config.toml
d_model = 224
head_dim = 64
d_mlp = 896
attn_scale = 0.125
init = "trunc"
init_std_o = 0.0
batch_tokens = 131072
seq_len = 1024
train_tokens = 601700000
Each number is 128 + 24 x the weight over its row's rms, rounded and kept within 0 to 255. Layers, rows and columns count from 0. Numbers have three digits each. The size before them is the row's rms in percent of the matrix's.

# v: layer 8 attention value, 256x224, rms 0.0678, rows 211-255, columns 56-111
# o: layer 8 attention output (transposed), 256x224, rms 0.0578, rows 211-255, columns 56-111
# up: layer 8 MLP up, 896x224, rms 0.0629, rows 0-7, columns 56-111
# down: layer 8 MLP down (transposed), 896x224, rms 0.0582, rows 0-6, columns 56-111
v211 087:163138157179131134105119128106158128105141148093134174107160143127127119120088155128129114094141143095152130135112140091095151070120110142117155142161104173170142109097
o211 089:080131148128131103116164141131101105135143113104137149136117108142161086135129185116113126166135119138161106098159112131149113129123135116126091092103165113090183102153
v212 090:122137135143131121149136155122191161121126166113088130157138093130148085140131141159116147087157135131121143156111136112095140099078138134141131128101094125125145154135
o212 088:101139158102138127092132113105114127148120166126114125116174099162085153144079120076134158133094109142105137098109099142110156159141136125083142134127135111111141082148
v213 091:116121135092152155153138172105116144175113096086139116116125120085123105088091148123105155104099146139152116142158152123133056092121144128144143112091111106111102137138
o213 092:133127131164151143156108119155130122105114106138114091111139131160167139127150097128103145124116104170131134097091156090129175173153124130083076150156109132159148140137
v214 095:094165145132106128107148164129153043138113098132103111135118092129115136178082140088170174140153157147140137136147141123137136158133096089134135157105114144121131130109
o214 098:163105123115143141115124132136095175136165178098109128105118120130141136108076130116127127143099154087113098133112176140138133102145147195122148146114131154170102144137
v215 088:132121123143137118147115098114130143086112107108132164134111121163138128118127067139102144081162105123120083116125132125134156092174113132076162146116130134146146099107
o215 091:070124126102119150130127118176136063136151149146108115090154137135126123145137125110126119122111110122178129127147138127131102162142132151150076141107147065132119157123
v216 093:143086108163136165119154154143107171154163146150124109134114180115115141131120153168140121134177155150116133094121124158186098105087086129091149135136122120150164129118
o216 094:096135117104105132145126129107137138112096097115111107140144133148141157101105139116105092130097139108132131133112099078106130103157145136153110095086113144111153118126
v217 083:150084113129125141134139102102142108131141119165161158135161106095137136135154162147115134109117144111118098100103172122105132097088124101132121120104087118158141108130
o217 082:113134112115143129157094133116116090109123114116070118124108104130154092080090103124147109151153118094136109145130094111097103123129120128107131149119106161089138115164
v218 089:106127089176104086134141154199154115154141116129156125138153134125092139110096100160132138140130118167108179097126125152118153165113132129140147134126123110116152101134
o218 092:123114107111121090145140133136157079102071115123171135144137100123132144098103142086145138111121140135110139163108125136110133117119137095160162153133133156118101158122
v219 088:125107165117138158143089150191130119117119097132161157144115168131136115126123170161137120174121131171128143145122153145096148099101121140170128123145070097113172112105
o219 089:153085095132105122127141105139096093144097158137103109149087125117127126123114147127110124157179132099108141087107153146157093175143138110094154132155142160117131145154
v220 094:139144069124157174116102160121128133125102128133174100128152118102149097088121114086151148120135100087141132117109125125106133139163142113148132147121101125172111147119
o220 096:144131148149130150120110153162169153115139122162163155139131109118137103155150150143155077101111165110148148135138145123107143142125141147129128132132153141144125119120
v221 087:170102154098140110116114147135173177122161097058143137126129152100120161110152122146120192143131146128073147138121100125087181146146127129110115137105174159109131138131
o221 093:111170109139124145104112141136104117153101095159106133116121098099125112137118123167150087112133125129180080110151162126183124100112144138132129145160108143113128118123
v222 089:106130158113124113135072148124110175152116150137109112140127131122153147101152129121155155115129086142140107159101101086155148105118114150116153126130147121129160159108
o222 094:150121158164152130143199109133131135120107167147143141110109154164073141121119146120100126108130120151103127094121122128121115091131100136131115135150156119113143125117
v223 086:130184142119124111143120130146124121108081107143124144104068180092118087146100138133140119113127110144122083124122110150092148134114099111109095135185143094066053126148
o223 092:091138131138128141114134108131133126088145116114079125105111111155157174111158126115092152141133103103090177132146089117172132133149129160091144111125132105110144108094
v224 093:097124165116139086109106137129079123094128142142141090131149112125130127135116128094081132127122102180132128143126177106156114139087149144164181139154134161145120154140
o224 091:146140110089153137135150129135154121144083108134130172107145160096157181097149140140167113175166097147088130124117120096100122128165132097143120108131152138111152093124
v225 091:098142129177154095114142130129134173124083084121104121149111153119103108104101153134142165138107132118131129113154108126070107123140147129127102133148130121160125144138
o225 090:157127089081171162095116129119107146127153114081125093141130116126103145144113098144135135144168156110122169084100150143137145125110128123145132127134135155103110139097
v226 092:113168142120153145100137119171122116080059131065125128091130107168120115110149105140133146134102141167118142122096139124130177120138095133147147097172134074130149147123
o226 093:124152130171094105125107118146146142188151133202117140117124138132113097104127117133103110116132126105156092137147096144120105090105131172142096157151135189153101113115
v227 090:137087128145114113207094129151128088091126123118161096115126106085110096159161150078157153121149120107105169109142137147110136130110145190133119127115127121152112096129
o227 085:148179104083123161105153147112139135149127142122144139117122130127125157124111135134108069146123128148085125154069129135155149148122160117154140118117153192133141170091
v228 090:166137170105153142081172128120101136118134139132097171129152142143094179135137120126139096125136126087145136134123138145127093159154110105108153139143142133123129094089
o228 091:138104123135133106128142158120102124120132133153150086149098117154145151149148124133137154149145150138126104097164137123141159128089117119115123123105140164144170130155
v229 086:168167141092126143155086104133130100148169131119157079125102109139110121126168150147096128122135128122168133119165137126112159121124183111109138086149088135086172156091
o229 086:140129123163103156170155159137125169144111179125139109127114106071124123138105127139147095104110137160118135118103117110086090132179112133127104139137171102113149110161
v230 090:162127167114137098130135145108128108129123128105144133141133106140176066125121160138147151119192117157106150092163099096116141150095150132161163125101129188141123142099
o230 097:117121113162109136167133121172103120137147135127120153134108116143079127120108099109101140146099083158149105115092132110137110147074126149128097129127114094139115105119
v231 083:089073088122125110126123121136132134128161119106119135120104187113123114105186136099088155110110111141124090136141101130132130144140161153142120158136111155156092131147
o231 086:138181097105160122134125130114145150091062112141145123143117111155139161136129119152127069141149121122162165071105176121159110093148121113121100112178150126110131151120
v232 085:105131077130140154138092170127126148108121107115101099156143144117156122220132128159179157173154127139147115119126153115121106081116127126122103150157122099152150100125
o232 083:153144168163150119112115114132133150106091161141086144120082132177082093099121168124084144085151137083122144135145112154133170178094094106124111107127134155096147121174
v233 085:123111090145123095114102138179122123102120144140125162104116121157131124126132133108168126148137147118089109163138120070198106151126135170114134155126130120119101156076
o233 083:149109138084133127118204109095122127099100136143123087140147126092116129063151147162150125105090099093128132120146123133090151137165116102145101129157107146159140126154
v234 083:090104139110136147150133119143111202196142146102143128122121115153104178092163117107094126129114146122154110110129117102127095117105124145114160129150141138110159110129
o234 077:111108144162143136118121108175169058146126116154100110139082144154161156167154148110144163101153131162112152120115109135127136163128132158165097111095095129146109113146
v235 085:119075132141089088105091148159137160136093125140112163104161130116129072137137122143121135131114132157176078132145110162099145118093083157092101137143109152090130163162
o235 083:130124126131132145111178097104113081114123156105103109154110134117112140109137096144131113137162137135107173135069135076155113107125153113158113152126123079151115140157
v236 086:144116160150115129155062093130125124137124150094139154133124118130136112141128164131137116150134137151091133069163151180130160143131152102146146109128111153117120147166
o236 084:099120139126130119157123114138134089129146144171098134119140093111155180160111132094108140100124136134146156171127122070117084113130153136164125116148179168117128116125
v237 090:131139110110136086102135122132145102113123136134099131132123121136104113177132151117137114123098081143170122142065089181134155159108126130116098129148130129141124163155
o237 091:152147128135112117091100104136121107095146136105144162111130121115156124107114133174146129105119140133121116149131164102190111154110179099164161096090095100118109058132
v238 088:145061123126115169115108101125103123100080084099115140144129124126119106140127158169146132123102135142121144127128139088124107158119131112157105171138100139133127138147
o238 092:109120093136129088164144122092155079160164126134140127110115150115121152105094072138103101130136183081118118122137092120120165084151092131126142124095119133130127071147
v239 087:084142094143149133150162110101123152143140173163136191110144146129169143103119089167136127107132084111151120121119126154089122110120079111096127134112140145112132116140
o239 079:173125155161159128125129116155128138121170130099115085132102104147118121159115159128130132127143156118085132133136153074138164122130156118146100134136119110191129084117
v240 086:122138144155097119145100167095137091152105122162154136122120107110107098094127078137129076167080152122142126106148061159129159111144112120155106145082155106124104123159
o240 085:131118104135103176121148113097134128146167126122124164144149171158128138127126151116144104134118147122068123103114134108144131124143131097115128127153105146147172159102
v241 087:095161086130148125119131106094134179130106121127102096132096102139107090125170162127143133128099144133143134095143134134138147134077136099086110088138095153126131104127
o241 089:130147101138121102163104152144134142135144080135126106127179148074116146148104107137159162121130127109121110134132109145123128129156115146168083130169094086104089131095
v242 088:147107115139165156138088143122126116108130166153141150164130146109171165127114145193140164115128138140146095126145103186126150084133128118143173098128135083104099120111
o242 093:115141120153113107135138129138112146123165098133101091106144122118156107119110073129109087154152115144089096139137146077135097173133136162117123143160137124138086119139
v243 086:099126155097102135128157143120151114128071152133092110180113084188154146123131145101132144151132146092134145137113156201145146104085147146125145136131142105173122129157
o243 083:172178132127171112101136146126144148137159102101161132109131129066164100128116074135100120123131117137122118108115105090118130160127133103142112124142100153126172135072
v244 090:132113089188140076123137121186161128131161109124132116118143142099143122069109125126157118132115126118139124176098177137093151149131143112115118146146136120133127120157
o244 095:143110161068163147142132124125122133139101139106113171129128113166134158140111149140107135164148103160156162116146125163121137112141090089161128128085110140119122167104
v245 087:137131141137102210127107162167130173127135117159126134108151128162123143107169131112161184153139129077139128113132144105132093092084133150098106137162145108156107123100
o245 099:107121167137130104129164114094104085170109123131156117142097133131139157110116103135100096103132128137084148108162123164128133157141123140150151121115119152055152170156
v246 090:104148132111160163133174140117117086105104128148143128151113115127112144122082131150122175122106092156143093146196118151117104125107143151150147138188133125160135112184
o246 087:123102112138092134105161135135126127180138140113145116148138119137132133135159146154129128109139160149102164144092110142120113139081145128101088164123122105167156129114
v247 084:101152147155126149127085141121176102138153122177089141136146117129112124109106108094110136130149113125098113143125109153147151172128147122164081131119142130123092144113
o247 088:127155152111116146108140102140087123116116159127151136122121141150090104106129104157153108143149115164120155052160126161176134087115114136157168114155133121123159105158
v248 088:119049128092124150183123119086127170097106122144120112143148137130112115149132185116106145165123153127132141127144146132159131136125104113150111151145133133152165141117
o248 091:159157131132120161162138120162140125129122091171125128114111143136143111113132099142091135114183118130157104119089145103069096128125132122148107133137155127102102096147
v249 088:080133137122105141125115135166105174088184149150087127129132163113124134118130150106135138200151116083126114130138100151131179107156146121075134179119119107137129097130
o249 095:156107119116134120100097119094150122150120096134139168156138111140099128154153133130145161089129165120164114132093139132090103144146138124172098095091149119119114145143
v250 091:151133135152109159130137117095159111153151150122135087090156174142139137121114137158143156155124092116148140149125140117123121164157130120135163158098117111137133131152
o250 093:153146126139168129129130190154097122115100106144141156178068070121128113172154156117145106084105120088166129118145138168144140123125117136102104119106089154151145132145
v251 085:113152109148095192130130119131142114153121189129155142104128104122095148154128137160140173128152106138136116136138109142150107130142114120131133089098096107131117122152
o251 088:142098084118125096110079144195148140141124101172079114128128159165140136103135135119090100138133138176106140146113155122127155114150125144119130140089174111131144110120
v252 084:127119105120155112139130128100157142097134145115094135067134135147098118117160100135122131110113135140147110132113168178125162148136142135145137153157169141090137071119
o252 088:104119138137108127146096128143120107144159119124093131149121134143116086148157137150129123145121107165140123148148168129103130100122079132112100112147075104152154143129
v253 089:096156163142152109140127109157123121106159131108093148141128182102138118114168082130103136162132147143082118121116117109103089116169146141146102112126113161103140183130
o253 091:161112138123091134151113121099126122126110167155140148106119126130165125146132152128131152127138091109152126113110129103154166139083114142117131119144135128116091128111
v254 086:110137094135114114127165144087126124112149105119127157168128131142181085144138087100116131134188134183136130126131128173145144119119103143131115149088118147116129095170
o254 088:106131094102102144117154143148138160124145146106065147132081122151110114143115139165139132119057113097128108132146138096137093119115120097125112103114118135132111149118
v255 091:138171171166145090138145154122144100106152142088124116121135128189152151136141114116108103099122165145105092125165172159079138147115140111130130129141096168107125117162
o255 086:097126129096109108132160082115123142119151128160109128160138117147074070170102131141134158123150122147136178118117137119111154158148121116132155142148150106138167138149
up0 091:106146138077137106115126188111127158123069140121161111093162133112122132074099098153126132166149069152118145150125142068147102105195128133148144121176111164131113149147
down0 095:112169127124131098124107135115137193167096155099146210138088134136128136055158112148128092125139133131148120084126125158147112085119098112104150104112148102112147126122
up1 097:128145060120105117155107120121073130117161172128147112116120141114100103112119153143121144131158154108074168130105147094174104113115150113112119129095121139110169121112
down1 103:128176104121138152130118175143129089166153142141130117138152136129160179119132098156091094123117100144097144118103121135145130131127146120114116163135131108117123125106
up2 108:133123119120115117137131194101113150127126133161147149135138119123128140171136104169153153176136178135130139118154158091158118123083107130156136163085136085117116065162
down2 107:150112109120112118135115105108105138077115133132072134134095117160133085139101156121132148111099133151135093093137134093122172105104154120150154134156104136126106167150
up3 094:171141143131130128105110090094117099118131130152121103103117116135121138122103106141124134141147100174162159093097136119114176146119140183148124095140183131155100111154
down3 093:054122124113109110135146167127140099158146103104118135154135125152152122157107100100137105124155163146132153075130121099136123150159156092173098138151146123147136118101
up4 101:135116164123077144112143116123126103144155125129105124158137139074168116130111149126115091157164104159080094119159136128167099135143142115096139136107148089096135131110
down4 104:106140118142163137106183093117139120134104094134173087176115130111189188100157106144140134125120124122124116101132123153095132149158092116139124102135128118131121103128
up5 097:099160150155149110129098135149148105114108164108119132131117138124101107167121109115151120158146115086148099115126116120156181162146113180151090132093153155097126171115
down5 096:174140128108138103087123132115128124099112144160126182122107168144072156154106150136106090099089106111156136085121098121157122142169136110104106135148138160128131088127
up6 096:106162106143120178104091151122101164127114164120100121120143151149143133146093100117164139127175128132129138142121131142132143107139087126122135138171152126093128088102
down6 099:098138146174128118097122123079114137136119135171192107140121108125139118133117112158093093122116098125084118154154107132140116121118129144125098101166100131140131131168
up7 105:115157143098132078099098087149160140127134161147110125140109141153102170128148152141156123112098152166140149149114142150176146143139166115165123116111092123147155134104